Each number is 128 + 32 x the weight over its row's rms, rounded and kept within 0 to 255. Layers, rows and columns count from 0. The size above them is the row's rms in percent of the matrix's.

# layer 7 MLP down, 192x384, rms 0.0611, rows 141-176, columns 192-383
size [ 95 103 113  97  83  97 110  93  92  92  97 113 115 111  98 102  92 106 101 106  93 116  95 102  93 103  97  88  94  86  96  90  96 100  91  93]
[[109 100 152  81 189 156 111 100  85 136 101 114 127 104 152  93 161  95  88  74 131 180 129 139 102 147 126  98 141 139 172  93 164 151 133 103 128 144 105 161 105 145 155 153 134 181  53  98  99 108 119 154 120 110 125 147 168 177 129 205  82 159 132 129 111 120 127 117 175 111 139 150 120 118 135 164 145 146 124 155 130 154 129 122 178 104 134 141 130 130 133 161 149 118 209  93 193 160 132 172 110 115 161 159 130 107  88  70  63 160 163  44 140 186 140 125 162  72 158 118 154 133 170 108 131 135 159 165 111 131 125  80 133 158 188 122  97 124 136 129 162 113 132 136 130 108  56 100 129 147 158 100 106 143 153 120 152  88 106 142 172 151 102 129 221 137 215 142 135 136 128 142 121  65 137 144 114  82 146 108  97 101 127 137 122 109 102 126 157 130 102 118]
 [106 173 167 166  37 212 178 108 114 134 126 132 174 201  77 120 156 112 126 150 103 141 127  87 141 164 126 140  96 152 140 137  63 176 117 120  99 154 129 162  78 126  88 104 125  98 122 166 117 131  61 137 106 100  89 192 154 111  98  75 213 130 121  88  71 111 144 150 111 135 137 128 142 136 148 140 125  82 142 127 143  98 120 132 130 190 127  88 141 150 132 104 184  96  94 120 152 144 184 102 113 109  76 129 116  99  83 149 143 164  93 101 200 141 180 131 139 150 111 156 147 120 124 137 135 126 124 111  85 147 109 152 158 121 130 119 133 134 120 160 221 171 126 146 160 172 179  74 152  47 136 103 122 104 109 153 146 127 133 175 128 141  64  99 144 106 133 145 120 199 152 124 101 128 155 140 147 116 149  62 127  94 115 119 151 115 165 164 115 123 169  99]
 [131 134  64 121 187 157 102  99 101 123 104 158  96 143 118 141 188  79 150  80 115 210 223 133 170  95 136 130  68 200 110 116 184 141 152 118  91  85 152 112 141 110 159 119 154 145 133 133 151  87 124 129 145 149  58 130 146 129 163  93  83  62 158 113 167  78 113 113  59  85 180 141 111  85  78 148 111 162 125 102 114 137 162  74 147 173 143 124 122 117  88  95 108 110  85 154 116  89 118 133 173 125  84 122 138  84  97 167 100  99 121 104 134 167  61 137 116 126 124 138 123 135  72 135 141 144 165 121 118 186  93 128 132 108 139 125 122 136 102 126 158 119 169 195  76 145 154 140 124 136 112 115 145 163 133 125  93 162 131  84 106 113 133 203 145 171 121 158 112 114 127  92 109 142 100  66 188 121 174 103 119 154 156 170 168 166 103 135 142 138 107 113]
 [ 72  99 104 157  71 113 151 164 163 128 131  99 150 138  92 195 150 173 168 178 133 111 126  74  77  93 138  93 124 101 176 166 150 126 145 150  81 152 170 139  92 134 113 120 133 125 119 130 124 128 167 136 140 160 163 111 129 143 129 150 113  79  77  88 140 163 159  93 167 115  80 220 103 188 147 119 148 117  94 176 193 105  91 131 133 101 134  93 111 158 164 195  70 124 113 146 161 179 136 131 132 183 124 100 121 159 174  96 121 133 130 147  78 138  92 108 111 150 122 113 191 118 140 115 136 130 101 101 104 115 127 145 142 154 139 143 153 129 130 146 127  76 129 153 123 146 154  81 113 121 106 150  81 139  93 183 225 107 124 116 132 156 106 100 119 146 135  89 138 112 171 143  33 139 148 168 176  76  94 119 230 201 103  55 155 155 111  98 133 150  84  85]
 [ 91 158 153 158 119 132 144 140  57 111 154  80 149 119 140 105  49 147 109 140 108 168 189 162 149 132 102 187  80  98 119 146  56 101 123 132 147 185 111 134 130  97  84 158  96 131 178 139 113  88 138 117 187 154 122 142 142 115 103 203 125 200 178 123 116 135 126  75 124 158 182 160 120  94 112  83 132 146 166  84 118  79 160 126 130 158 115  74 125  96 185 128 130 130 131 126 134 131  65  91 118  97 146 152 121  84 100 159 132  90 157 151  86 167 167 125 187 155 130 134 127 154 162  87 156  78 160 116 129 127 159 165 133 146 143 136  75 123 123 179 140 184 123 162 132 129 148  61 176 117  70 150  43  71  75 113 153 194  97 124 141 137 121 112 143  96 203 161 155  94 108 114 169 154 145 102 160 115 162 162  86 142  97 138 149  86 168 109 135 109 121 172]
 [142 123  83  93 158  99 122 169 112 128 155 189 121 113 115 136 123 120 168 126 145 179 113  67  55 125 151 141 141 142 177 122 146 169 118 112 151 148 130 135 137 116 101 115 110 170 128 160 104 132  99  76 117 140 103 114 157 106 120 123  85 121 130 120 137  89 191 118 118 108 108 110 146  86 110  84 124 101  91  95  50 135 136 107 114 104 156 143 126 101 141 108 121  73 132 147 131  89 158 189 117 156 157 119  56  97  65  97 101 131 155 177 153 193 162 103 150 140 128 141 149 154 126 183 126 128 123 137  97 112 133 117 152 155 164  64 139 118 116 147 138  93 153 121 111 151 132 173 148 133 141 121 156 113 173 180 128 138 110 122  76 145  70 191 160 169  67 112  86 129 126 137 145 192 110 103 111 143 115 129  99  89 164  92 127 129 184 123 180 129  93  97]
 [ 87  96 127 121 141 158 159 145 121 105 152 138 171  84 137 106 122 125 107  57 134 130 103 128  49  72 123  81 109 197 155 122 155 147 161 145  93 163 177 108  61 152  93  99 104 131  62 105 141 160  55 117 150 158 127 119 109 137 164 143  78 124  67 149 115 155 129 148 175 132  90 140 136 138 135 100 157 100 122 155  63 112 123  96 104 140 101 143 102 134 163 158  96 165 153 195 128 148  98  89 163 168 165 142 132  67 124 147 130 138  93 147 144 186 150 170  73 106 125  86 123 145 129 159 132 142 131  77 112 165 119 131 130  89 124 123 125  65 169 131 161 143 119 168 134 170 130 102 122  92 134 152 109 126  90 177 133 151 113  99  87 142  93 144 166 183 127 139 113 116 138  83 158  96 148 167 121 158 158 168 107 133 151 124  99 144  64  95 152 171 165 191]
 [177 138 137 167 151  90  84 155 141 126 121 158 103 154 156 119 135  80  94 102 191 202 204 144 165 141 178 134 110 138 111 100 119 182 136 130 106 113 128 130  82  90 193 108 107 118 143  91  60  97 194 116 132  71 124 131 124 153 169  85 120  70 124 148  91 104  62 118 159 166 145 130  95 134 165 179  89 119 120  93 131 147 113 135 126 188  92 126 182  85  93 160 127 119 107 133 125 147 153  97 114 150  59 111 174 130 113 135  95 138 127 115  89 113 135 137 169 147 162  64 105 151 161 156  98 132 172 153 152 107 111 132 164  92 138 130  81 122 137  87 155 108  94 154 131 163 120 170 113 162 112  96 123 136 118 146 115 161 118 156 106 134  95 147 169 109 155 135  98 130  97 115 102 143  97 100 159  61 155  74 106 130 172 122 188 121 130 110 104 122 154  88]
 [135 172 105 145  91 132 122 148 149 108  86  87  78 122  96 110 167 134 153  89  61 160 135 169  89 180  82  94 124 191 164 103 118 123 151 143 184 123  85 160 142 114 134 119 102 107 141 133 140  89  67 172  79  60 133 114 148 165 142  87 127 177 158 154  97 147  85  86 149 143 205  98 102 124 130 133 150  91 131 102 156  75 102  55 131 151  46 124 115 141 150 109  86 135 170 108 127 146 190 107 135 154 134 180 144 186 141 119 126 137 167  93 104 149 152 106 123 126 129  74 111 166 167 141  90 185  94 118 121 144 141 157  83 131 112 179 171  97 164 148  73  98 148 129 147 130 137 140 104 156 131  51 118  53 116  81 117 138 100 162  98 142 120 137  98 164 149 165 161 182  80 113 119 151 139 103 144 128 142 119  74 159  86 123 161 173 155 135 124 119 138 136]
 [116 137 140  81 174 173  79 152 128 165 164 135 123 155  88 179 138 139 200  72 136 128 121 156 160 146  93 129 144 156  31 137 115 132 160 107 132 152  89  53 129 137 148 149  97 108 116 170 103  99  90 130 185 158 116 140 166 108 111 138 134 101 144  98  54 128 101 108  88  83 185 113  85  87  79 119 162 111 145  83 147  81  95 144 144  85 159 119 131  92 151 139 134 121 119 147  97 134 117 171 160 131  94 123 155 112 117 153 129 118  75 133 132 198 129 155 121 175 150  48 146 151 159 157 150 133 123 117 118 164 123 131 118 138 124  86 136 174 113 149 137  97 153 128 114 152 122  95 132 146  67 111 179 146 106 116 105 160 148 105 125  92 107 137 162 112 155 157 150  92  95  94 119 163 206  86 148 152 138 106 189 167 152 125 142 112 108 109 151 116 148 167]
 [127  99  81  47 124  70 180 130 178 108 194 103  83 127 100  70 147 131  79 130  66 115 108 116 132 124 130 151 140 154 164 127 122 159  97  90 140 107 113 132 117  94  83 108 164 102 138 138 131 130 121 125 122 143  95 162 179 179 106  87 137 108  93 142 178 146 178  86 202  73 107  95 130 142 106 162 113 145 145 117  95 120 119 158  80 180 151 105 147 137  70 132 137  41 118  98 150 110 171 131 159 124 150 124 125  72 147 155 181 113  98  75 151  84  86  98 104  93 226 154 174  96 108 159  83 162 129  91  93 203 133 173 139 176 217 119 122 167  86 150 141 114 123 100 137 187 144 137  97 122 161 173 152 141 178 149 171 117 162 124 122 123 141 139  90 122 183  85 115 180 173 116 118 162 115 110  99 112 213 139  97 125  95 138  42 143 144 111 121 127 108  95]
 [165 120 139  76 149 104 128 123  27 110  85 106  92 158 131 101 124 178 126 128 103 144 116 156 134 146 145 109 165 137 100 103 123 132 138 103  68 108 101  90 131  70 169 153 154 153 113  60 103 161 161 129 105 132 149 135 118 123 117  91  84 151 133 156 131 127 170 164 184 135 122 103  36  78 129 160 158 194 154  96  97 111 190 165 125 118  89 100 146 140 150 182 158 170  77 127 157 146  89 145 115 117 107 151 178 114 171 135 149 128 108  99 151  79  94 123 118 139 156 139  92 153 116  94 169 103  85 149 123  99 162 122 107 122 151 130  84  75 165 113  91 120 185  90 116 119 153 102 128 122 101  84  88 114 164 136 150 119 150 189  70 146 110 123 124  94  98 165  86 150 126 136 122 110 107 180 122 115 106 154 111 121 183 110 148 137 203 145 153 162 154 105]
 [168 117 146 101 134 141 137 132 144 103 153 122 118 105  96 134 181 140 143 141 112 138  98 137 156 140 114 154 164 188 130 191 116 148 125  87  82 137 164 113 185 148 141  90 123 134 108 152 116 179 102 186 120 135 128 168 124 128 150 124 143 136  78  49 175 121 153 128 161  96 129  82  26  89 131  92  72 152  96 148 151 116  96  58 206 122 128 138  69 199 146  96 120 118 137 114 111 127 130 118 149 127 118 152 147  85 116 173 164  98  88 172 121  59 159 102 147 150 128 114 149 121  69  83 119  61 121  88 163 144 149 166 204  62 151 104 120 153  90 179 137 168 175 118 140  88 145  81  71 137 120 156 102 165 106 131  63 153 198 145 115 107 114 139 117 110 130 174  11 150 163 104 124 199 113 171  94 145  64 121 134 166 110  89 155 185 122  92  93 101 110 119]
 [146  61 158  98 118  88 113 136 136  69 131  92 123  77 183 154 143 127 178  83 159 148  93 127 127 113 168 110 113  84  78 119 102 165 125 154 105 154 135 133  99 132 126 113 149 148 147 106  81 162 191 108 111 194  81 137 132 165 116 162 150 147 188 115 159 127 114 110 123 128 120 212  97 133 107 115 148 144 107 142 138 184 124 146 168 123  97 103 119 195 114 145 106 106  65 130 116 126 142 143 121 116 116 132 165 104 157 155  85 150 112 119 101 139 117  89  62 145 115 151 128 154 174  85 177  81  96 157  97 202 117 165 129  98 100 125  57 125  80 173 132 146 182 125  94 125 107 193 144 152  72  94 151 153 162 132 109 127 104 110  48 182  85 139  86 164 104 189 175 138 191 153 122 132 152 132 203  99  99 126 110 132 100 130 126 145 113 167 129 131 104 113]
 [150 134  79  98 163 148 141 155 135 145 104 121 103 135 135 101  98 151 134 144 105 178 138 112 132 115  79 166 115  89  97 129 124 121 137 139 128 137 136 141 177 137 127 176 130 171  80  97 127 177  87 161  81 124 134 159 113  88 100 110 148 183  74 123 146 117  35 146  94  51 115 147  92 133 247 111  94 130  92 161 142 156 115  74  88 177 151 198  83 115 123 117  75  97 149 113 185 112  88 144 107  93 152 135 136 179 132 109 129 111 102 146 103  52 104  77 107  39 118 164 153 137  86 166 135 144  74 147 171 168 100 110 163 175 149 123 126 172 146  98 152 117  56 160 111 203 101 159 125 106 163 123 204 126 118 121 188 133 145 139 110 165 128 127 182  97  89 133 117 144 127 141 153 142  79 128 117 119  98 122 167 166 132 153  94 171 170 190 150 132 190 146]
 [143  75 144 110 119 125 119 124 145 139 146 112 112  74 202 118 177 156 158 119 152 109 164 136 102 113 109  22 170  99 169 147 104 128 115  84 115 204 131 108 122 140 188 202 127 141  87 104 168 117 126 117 111 137 188 100 133 100 115  67 112 107 116  99 171 125 161 160 112  86 150 128  67 228 130  88 116 111 100 112 119 165 137 209 121  71  92 149 163  86 101 170 159 139  95 133  98  87  82  79 120 166 159  92 156 145 121  59 143 139 135  67 141 125 122 182 134 110 153 143  73  66 126  74 150 116 150 159  70 121 116  78  87 110 130 180 121 126 112 141 129  91 171 134 157 115 109 176 153 150 160  45 113 165 210 113 125 124 159 110 119 144 117 184 110 109 127 137 139 110 108  52 151  75 120 151 108 126 190 125 174 110 189 132 115  88  83 135 136 126 123 155]
 [106 119 125 136 162 164 105 114 133 146 186 115 107 125 118 144 141  88 166 139  82 101  99  96 107  55 117 188 125  49 167 161  99 152 220 152  91  80  64 141 101  64 128 108 145 111  58  92 133 157 195 136 187 119 105 117 112  58 112  99 143 170 107  95 103 122 144 147 123 110 101 162 121  69  73 147 143 110 118 160  92 153 133  99 107 115 176  73 107 196 179 138 103 150 171 106 153 125 172  93 134  99  95 122 135 163 142  86 122 111  80 186 143 140 147  89 144 140 116 115  97 152 118 162 161 170 153 114 102 100 133 149 133 178 124 171 190 201 141  90 132 148 107 111  88 151 202 153 173  95 182 127 102 128 141  99 137 154 130 100 152 107 105  63 123 173 152 181  60 135 172 137 164 111 125  80  94 108 155 137  91 120 150 127 160 170  97  99  82 147 137 163]
 [148 107 121  84 144 114 121 143 133 190 106 119 127 118 123  92  94 128 180 107 111  98  86  85 181 116 133 112  82 159 182 109 124 140 141 174 130  99  76  99 117 176 130 135 101 138 190 119 162 121 122 144 127 157 133  35 143 152 110 134 134 186 136 173 154 124 108 178 129 168 150 170 152 112 132 158 137 133 139 123 158 109 137 126 107 179 122 143 122 109 155 118 129 104 156 108 113  98 177 170 171  97 122 114  87  42  80 150  80 158 130 146  93 134 156 138 158  99 139 120 156 115 141  98 137 157 134 129 113 138 146 133 173 119  86 150 142 179 113  59 191  95 118 121 118  99  81 103 128 172 116 119 136 127  96 112  86 151  67  57 133 109 109  98 134 136  94 101  84  86 165 130 164 106 156 160 151  98 121 114 131 131 105 156 197 119 120 136 108 132 104 125]
 [147 145  92 110 135 102  87 123 124 140 108 141 105  71  87 104 152 184 137 101 103  90  75 104 129  98  91 113 128 152 114  74 173 117 106 111 105 125 141  67 139 101 114 123 100 100 109 122 137 134  87 133 171 131  59  37 119  74 122  97 114 137 178 175 113 133 126  89 150 160 125 127 135 118 134 159 188 172  89 128 174 130 129 134  99 116 135 151 137 113  89 125 104 130 102 137 118 161 100 188 116 240 156 168 128 123 130  94 130 120 115  67 176 159 143 134 156  86  65 106 145 117 143 147  69 130 138 136 113 137 117 111 131 119  75 157 177 107 131 162 145  23 145  57 103 108  81 194 118 152  94  62 144 125 145  87  62  86 116 157  99 102 116 118 136 135 174 124 129  52 136 143 159 132  80 126 154 128  90 125 127 112 168 114 108 175 117 104 133 125 175 126]
 [121  72 112  98 114 132  84 108  96 123 171  83  97  90 136 108 166 144 161  38 178 109 128 110 100 123 179  87 150 124 160  92 102  97 106 141 175 144 166 127 136 129 132 138 167 158  86 105 125 178 119 152  92 129 148 143 129 126 187 102 169 119  77 121 156 127 148 114  96 152 133  57 161  88 152 159  79 161 154 144 141 138 163 160 134 132 139 159 180 133 102 159 110 155  99 155 104 119 100 107 164 181 140 170 120 149 110 138 150 124 123  94  78 148 105  93 166 163 134  33 153 140 164 149 138 115 160  96 109  80 146 137 136 143 167 124 159 120 138  93 113 114  74 197 120 233  40 119  71 129 164 143 103  85 134 163 143 108 156 181 100 116 119 165 127 145 126 141 129 149 168 142 136  79 150 111 108 179 104  94 147 198  65 114 140  95  82 102 150  86 148 113]
 [136 119 129 115 139 174 119 105 173 127 200 106 119 167 134 135 125 133 129 158 100 127  92 147 106  97 124 112 141 126 131 134 112 132 138  93 154 172 132 160 108 100 170 117 137 124  65 123 124 149 104 164  84  79 116 104 147 127 103 138  89  93  83  81  93 168 150 193 145  54 116  90  95  58 108 106 100 122 162 124 126 105 174 126 124 131 178 116 128  96 132 132 150 107 109 102 140 174  80  86 142 157 122 158 119 152 144 113  89 112 130 123 115 150 172 107 214 148  96 167 159 186 141 148 141 141 122 114 118 100 159  95 223 134 163 137 134 163 131  81 110 123 177 111 153 164 164 130 166 118 166 176 139 139 139 143 142 104 115 139 136  48 123 186 114 163 168 103 103 137 149 117  74  93 127 161  80 180 114  97  64 125  74 116 206  98 131 151 118 124  63 112]
 [153 111  49 152  96 125 109  82 138 157 135 154  77  78 118 139 160 112 146 117 129 121 104  92 111  90 102  99  59 142 136  97 170 152 197 125 126 152 111 116 135 130 145 136 134 125 163 100 195 142 138 116 155 159 101 102 117  87 103  40 104 106 111 129  99 159 103 118 110 100 170 126 120 113  93 140 159 164 134 121 143 112 143 106 142  99 186 141 117 155 127 110  87 140 123 123 116 150 120 147 140 158 129 109 121 133  86 161 118 112 165  58 126 178 141 123  74 112 155 139 113 132 118 105 122 163 119  93 126 169  79 102  50 162 133  93 134 193 153 158 129 112 102 125  61 165 155 188 121  92  80 125 112  98 131  94  55 138 172 124 158 145 146 168 114 186 187 135 235  88 134  98 179 136 108 126 153 166 107 165 114 100 112 141 143 139 160 184 125 100 167 172]
 [169 128 160 110 100 194 116  96 117 175 180 141 110 120 124 197 145 158 118 142  77  91 120  93 153 146 144 117 139  98 131 144  68  51  65 115 179 161 171 103  96 154 107  62 153 158 117 100 163 115 141 181  97 119 164 198 184 134 125  62 223 110 123 152 127  91 122 186 134  72 144 114 131 153 116 111 103 129  88 139 180 169 143 129  99 119 129 114 142 149  89 142 115 211 112 108 163  87 146 168 123 117 153 123 155 165 133  76 154 110 124  32 139 143 111 160 110 141 136 159 141 156 158 191 133 123 193 120 201  97  86 145 146 142 107 118  98  74 113  59  87 131 101 125 113 147 128 133 104 104 179 134  85 126  54 203 105  69 178 172 192 158 146 189 121  88 142 121  99 195 181 109 136 165 140 131  71 158 146  54 137 121  80 134 139 140 132 106  91 146 122  80]
 [ 87 121 108 118  76 149 118 148 133 197 169 115 147  84 143 126 101  96 117  81 153 132 112 166  93  97 122 143  94 102 111 110 152 115 147 125  87 151  81  93 117 178 124 127 124 118  99 108 140 139 143  81 163 145 175  87 112  63 111 156 110 141  97  99 124 166 128  59 176 120  57 139 148 127  46 140 160 172  98 112 103 127 137 143 122  88 143 100  73 173 108 162 151 138 119 121 140  91 119 138  99 129 236 149 109 104 152  83 161 139 110 123 108 141 146  80  93  67 151 118 110  73 103 152 126 132 133 110 120 122 101 145 153  81 153 186 145 172 120 154 146 123 117  91 124 172 174 159 154 175  73 169  96  99 119 132 141 184 104 166 108 181 173 114 152 158 177 124 149 120 155 125 114 182 187 147  76 112 140 173 154  95 143 152 166 170  87 119 147 154 117 177]
 [100 145  75 163 118 192 136  84 171  93  65 155  95 150 150  80 111 180 150 141 138 221 148 124 124 117 138 145 114 146 146 128 153 179 148 120  90 134 131  70 118  67 128 157 117 112 109 135  76 146 173 205 131 196 144 151 123 153 115 144 114 182 183 134 204 150 143 119 133 122 109 138  61  85 192 165  90 110  77 156  65 141  99 129  96  59  80 112 104 119 141 165 157 164 100 139 107 103 132  85 144 151 164 167 119 118 162 107 202 150 135 164  94  84 167 123 122 163 185 111 102 148  77 188 139 123  78 165 108  70 138 156 107 119 128 210 156  82 113 111 128 148 128 193 138 104 166 105 141 150 137 119 150 141 123 145 125 101 156 133 102 116 157 105  86 136 106 110 117 147 162 131 131 146 143 132 100 138 136 141 155 134 162  95 116 102  98 120 132 165 139 108]
 [142 119 118 116 195 141 180 118  97  50 115 208  67 139 155 156 130  56 189 139 100 155 144 156 148 119 179 110 126 131  93 113 126 116 146 143 169  61 150 151  91 158 187 121 144 119  42  88 144  99 122 180 133  84 129  82  93 152 156 159 178 127 125 148 121 130 173 164  77 140 126  78  91 138 163 144 111  66  99  65  84  96  99 132 156 106  30 166 187 112  97 117 157 119 119 142 133 127 109 112 174 121 131 166  74  90 155 117 182  84  85 149 119  77 194 166 136 115 135 131 121 123  80 158 121  93 181 157 155  63 138 104 101  92  90 174 131 131 121 119  78 124 112 120 123  67 189 151 125 121 150 119 148 131 141 148 145 157 111 135  92  77 194 167 119  66 164 123 131 110  71  92 151  88  49  97 151 135  91 148 101 129 148 182 143 100 159 148 162 154 167 139]
 [156 147 147 110  69 103 128 131 179 106 140 104 130  84 157 114 106 173 125 151 157 114 160 105 103 155  63 121 144 139 110 149 106 116  86 122 123 136 122  96 114 118 166 172 102 167 122  94 102 101 171 123 117  84 212 160 133 171 114 139 129  89 109  88 103  95 122  75  90 134 129 135 171 151  77 176  91 139  95 151 101 118 110 180 146  85 127 105 142 137 153 119  36 166 138 113 121 195 189 174 128  79 125  91 125 107 109 122 192 186  90 162 117 150 188 167 119 110 122 119 160 103 117  95 182 106 157 134 136 127 123 101 145  78 153 132  76 133  85 110 155 108  94  99 187 139  90 156 158  80  84 118 171 164 127 102  54 136 162 147  91 180 119  70  90 126 199 118 121 129 114 122 122 172 131 121 117 105  98 134 100  97 163 167 111 114  82  96 119 167 107 122]
 [150 158  55 120 181 124 133 139 159 114 132 131 116 138 119 144  60 132 145 114 108 126 188  95 143 126 125 128 136 150 141 101 174 113 153 109 129 136 141  86 119 105  74 119 141 139 165 116 144 121 107 146 151 166 186  73 126 162 140 134  97 121 155 172 116 144  95 132 205 106 198 120 134 141 129 139 135 106 105 130  85 115 130 101  92 123 192 176 109 135 144 148 118  90 143  49 131 115 119 123  75 123 104 178  95 107 120 179 155 103 147 165 153 145 135 147 167 147 126 110 113 183 131 181 120 156 199  74 139 194  98 129 172 142 154 128 133 136 133  81 117 110 113 150 105 182 145 128 142 126 132  95  37 104 131 161 180 164 106 103 137 152 123 121  93 140 179  79  77 142 116 154 128 116  86  85  89  61 128 103 115  82 138 119 147 172 161 105  86 120 131 139]
 [ 88 155 161 107  97 137 195 133  77 152 146  88 113 143 182 107 138 132 145 137 149 152  68 120 157  65 131 151 111 141  73 123 159 159  88 120 128  97 120 125 145  66  54 113 164 147 109 129 113 109 183  86 145  62  94 153 136  77 193 133 136 139 138 159 133 145 127 127 161 118 128  82 125 188 124  64 108 111  80 166 164 143 102  86 159 129 121 106 136 172 152 113  59  79 177 137 151 112 123 140 157 163  96 160 164 119 141 148 106 130 144 139 106 107 117  99 137  98 108  64 149 118 134  92  83 167 118 121 141 159 121  86  93 146 117  80  74 119 146  74 112 168 108 191 127 121  99 191 114  89  99 144 145  89 114 182  66 120 148 139 154 135  76  96 115 118  94 159 154 163 190 139  89 122 111 178 135 170  94  68 128 117 157 112 134 188 140 150 125 122 131 113]
 [134 170 148 135 135 133 138  86 154 200 103 127 116 139 107 114 115 158 146 179  43 105 141 122 138 144  80 150 128 211 148 164  82 133 102 130 128 113 130 123 129  97 149 136 150 120 162 140 103 136 203  88  82  71 117 180 161 126  94 125 137 122 136 102 113  81 113 155 149 135 131 141  73 108 108 153 143 125 109 112 114 107 146 137 134 118 173 180 187 131 158 115 138 138 143  88 128 162 103 129 114 116 109 117 181  87 192 188 102  97 128 160 130  51 132 162 179 143 126 137 176 147 130 123  81 148 165 150 163 168 122 157  87 144 149  96 154 159  97 166 153 123 123 121 135 153 211 163 143 140 116 118 135  74  86  97 162 102 154  99  90  86 155 120 125 140 105 119 129 140 117  75 136 169 175 155 152 115 137 133  64  58 138  69 111  58 131 120 132 152 176 115]
 [145 145 166 144  96 169 142 105 145 161  88 163 110 118  50 116 110 116 135 131 154 117  70 127  63 144 141  60 110 118  91  82 121 143 206 157 172 178 107 112 124 142 151 149 144  93 167 161 168 162  92 164 181 141  94 184 128 141 150 167  97 134 119  96 117 158  83 115  77  48 134 166 162  89 141  74 160 131 168 145 145 108 120  71 151 139 189 135  58 127 236  94 128 108 137 166 121 134 160  90 140 131 173 119 109 164 179 173 118 119  93 153 132 145 140 122 170 203 129 128 102  85 132 195  93 166 109 100 151  83  89 131 148 164 127 153 206 166 167  89 145 134 139 102 136 120 141 141 118 160 160 158 124 102 142  45 123 129 134 110 144 126 163 200 124  80 140 123 124  85 150 172 151 100 102 115 145 141  94 106 139  98 130 177 165 121  93 129 128 141 145 103]
 [111 140 124 178 116 157 147 112  79 118 127  88 130 161 175 131 140 118 151 136 124 121 130 163 128 162 156 160  84 101 128 124 182 153 119 108 114 166 178 131 156 169 111  99 120 139 175 154  75  94 144 152 188 126 163  95 134  80 131 138 139 107  88 115 168 126 143 101 127  83  85 123 161 131 100  98 159 141 133 129 161 147 140 101 181 120 104 105 109 159 130 191 105 117  84 110 110  84  79  96 161 123 146 136 142 164  96 123  87 116 149  74 134 131 138 178 104 136 106 146 100 126 122 121 168 150 131 157 120 163  98 123  69 123 133 120 105 162 152 111 126 130 136 103 105 163  57  98 119 130 114 139 103 213 127 109 146 129 155 141  87 154 125 146 124 123 160 187 139  87 129 116 108 139  36 137 190 163 140 114 135 209 113 134 130 123 118 155  70 130  68 169]
 [119 101 182 125 101 129 112 148  54 121  95 133 128 134 126 138 139 155 124 106 123 139 133 138 176 144 152 127 124  81 184 169 133 136 176 121  91 160 135  56 151 167 111 170  85 105 130 145 115 146 131 151 155 142 181 174 158 127 147 118 132 140 128 197 170 139 165 134 137 142 144 214 105 162  42 106  76 142 139 120 145  88 114 129 218 131 154 126 137 141 109 112 108 143 110 153  59 184 125 156 167 178 124  83 159  87  65 152 162 101 201 104 130 141 152 163 119  95 126 140 194  86  85 126 166 157  82  89 142 151 126 110 118 180 168 151 105 111 116 161 189 149 121  96 125 172 156 131 126 129 132 111 152 188 122  92  47 154 160 170 131 170  56  45 140  92 154 139 140 165 126 118 107 163 158 141 139 133 121 146 163 191 195 126 110 141 121 141 139 113 107 132]
 [138 131 234  88 225  96  93 104 103 120 105 120 133 122 151 126 154 138 123  85 150 170 135 162  74 135 101 131 173  82 112  75 145 140 142 100 100 133 138 174  88 170 135 156 163 156 144 144 137 124 150 144 119 175 140 123  94 128 141 137  64  91  93 130 100 121 194 160 139 111 115 169 121 113  93 107  98 140  93 168 113 158 154 147 112  59 164 133 178 106 148 185 101 106 144 108 142 118 138  97  90 105 142 177 158  52 137 115  88 147 133  97 141 149 115  78 144 147 168 136 143 119 118 108 164 117 164 152 100 131 111 124 119 106 140 160 145 177  80 138 108  89 164 139 113 142 143 109 165 135 135 120 147  94 114 108 119 119 137 105 142 125 104 171  74 186  93 155 121  51  85  69  97 158 114 175  97 112  92 166 161 105 126 154  80 105 180 111 130  75 102 159]
 [ 84  97 122 190 141 193 160 117 135  94 124 157 163  87  97 110 175 168 115 154 124  77 165 106 127 138 126 124 157 104 118 130 121 114 112 149 152 112 114  99 131 149 123  90  99  97 104 177 187 101 107 162 182  79 197 160 119  78 123  76 165 157 130 164 173 153 181 120 110 177  76 145 146 123 116  95 136 104  86 101 155 138 139 159 128 141 131 147 106 101 125  74 114  66 182 107  78 103 133 171 146 110  92 103 153 118  96 139  97 118 134 103 192 134 120  39 135 108 109 136 156  51 119 156  83 147  95 143  99 188 126 136 145 132 106 144 149 130 113 151 103 144 155 122 128 121 171 183 175 106 152 190 165 137 122 113  99 102 167 108 113 125 121 111  77 115 103 132 155 140 149 142  57 108 135  91 138 127 149  87  75 122 139 123 122  80 111 158 105 135 223  87]
 [128 116 174 148 120 117 153  85 139 172 127 122 126 128  94 176 118 115  98 137 104  75  77 164  89 125 118 167 134 110  68 202  68 135 123 122 183 117 222 134 141 191 170 148  93 105 136 147 124  81 147 198 192 178 106  60 153 138 123 113 126 191 126 169  74 139 153 121 170  99 105 145 150 187  90 132 165 167 150 118 194 125 181 130 109 102 174 167  85 104 117 149 169 107 126 105 125 102 104  89 136  92 168 141 133 118 114 124 166 152 163 107 113 116 138 195 135  87 104 132 134  85 179 129  96  73 115 194 111 167 160 118 131 179 159  62 144 184 160 131 121  55 150 130  79 120 157 118 181 100 103 115 115 103  90 135 162  62 160 132  99  92 121 189 184 127 135 166 134  79 134 170 116  71  83  88  64 150 106 127 116 106 107 172 117 158 187 183 122  54 172 133]]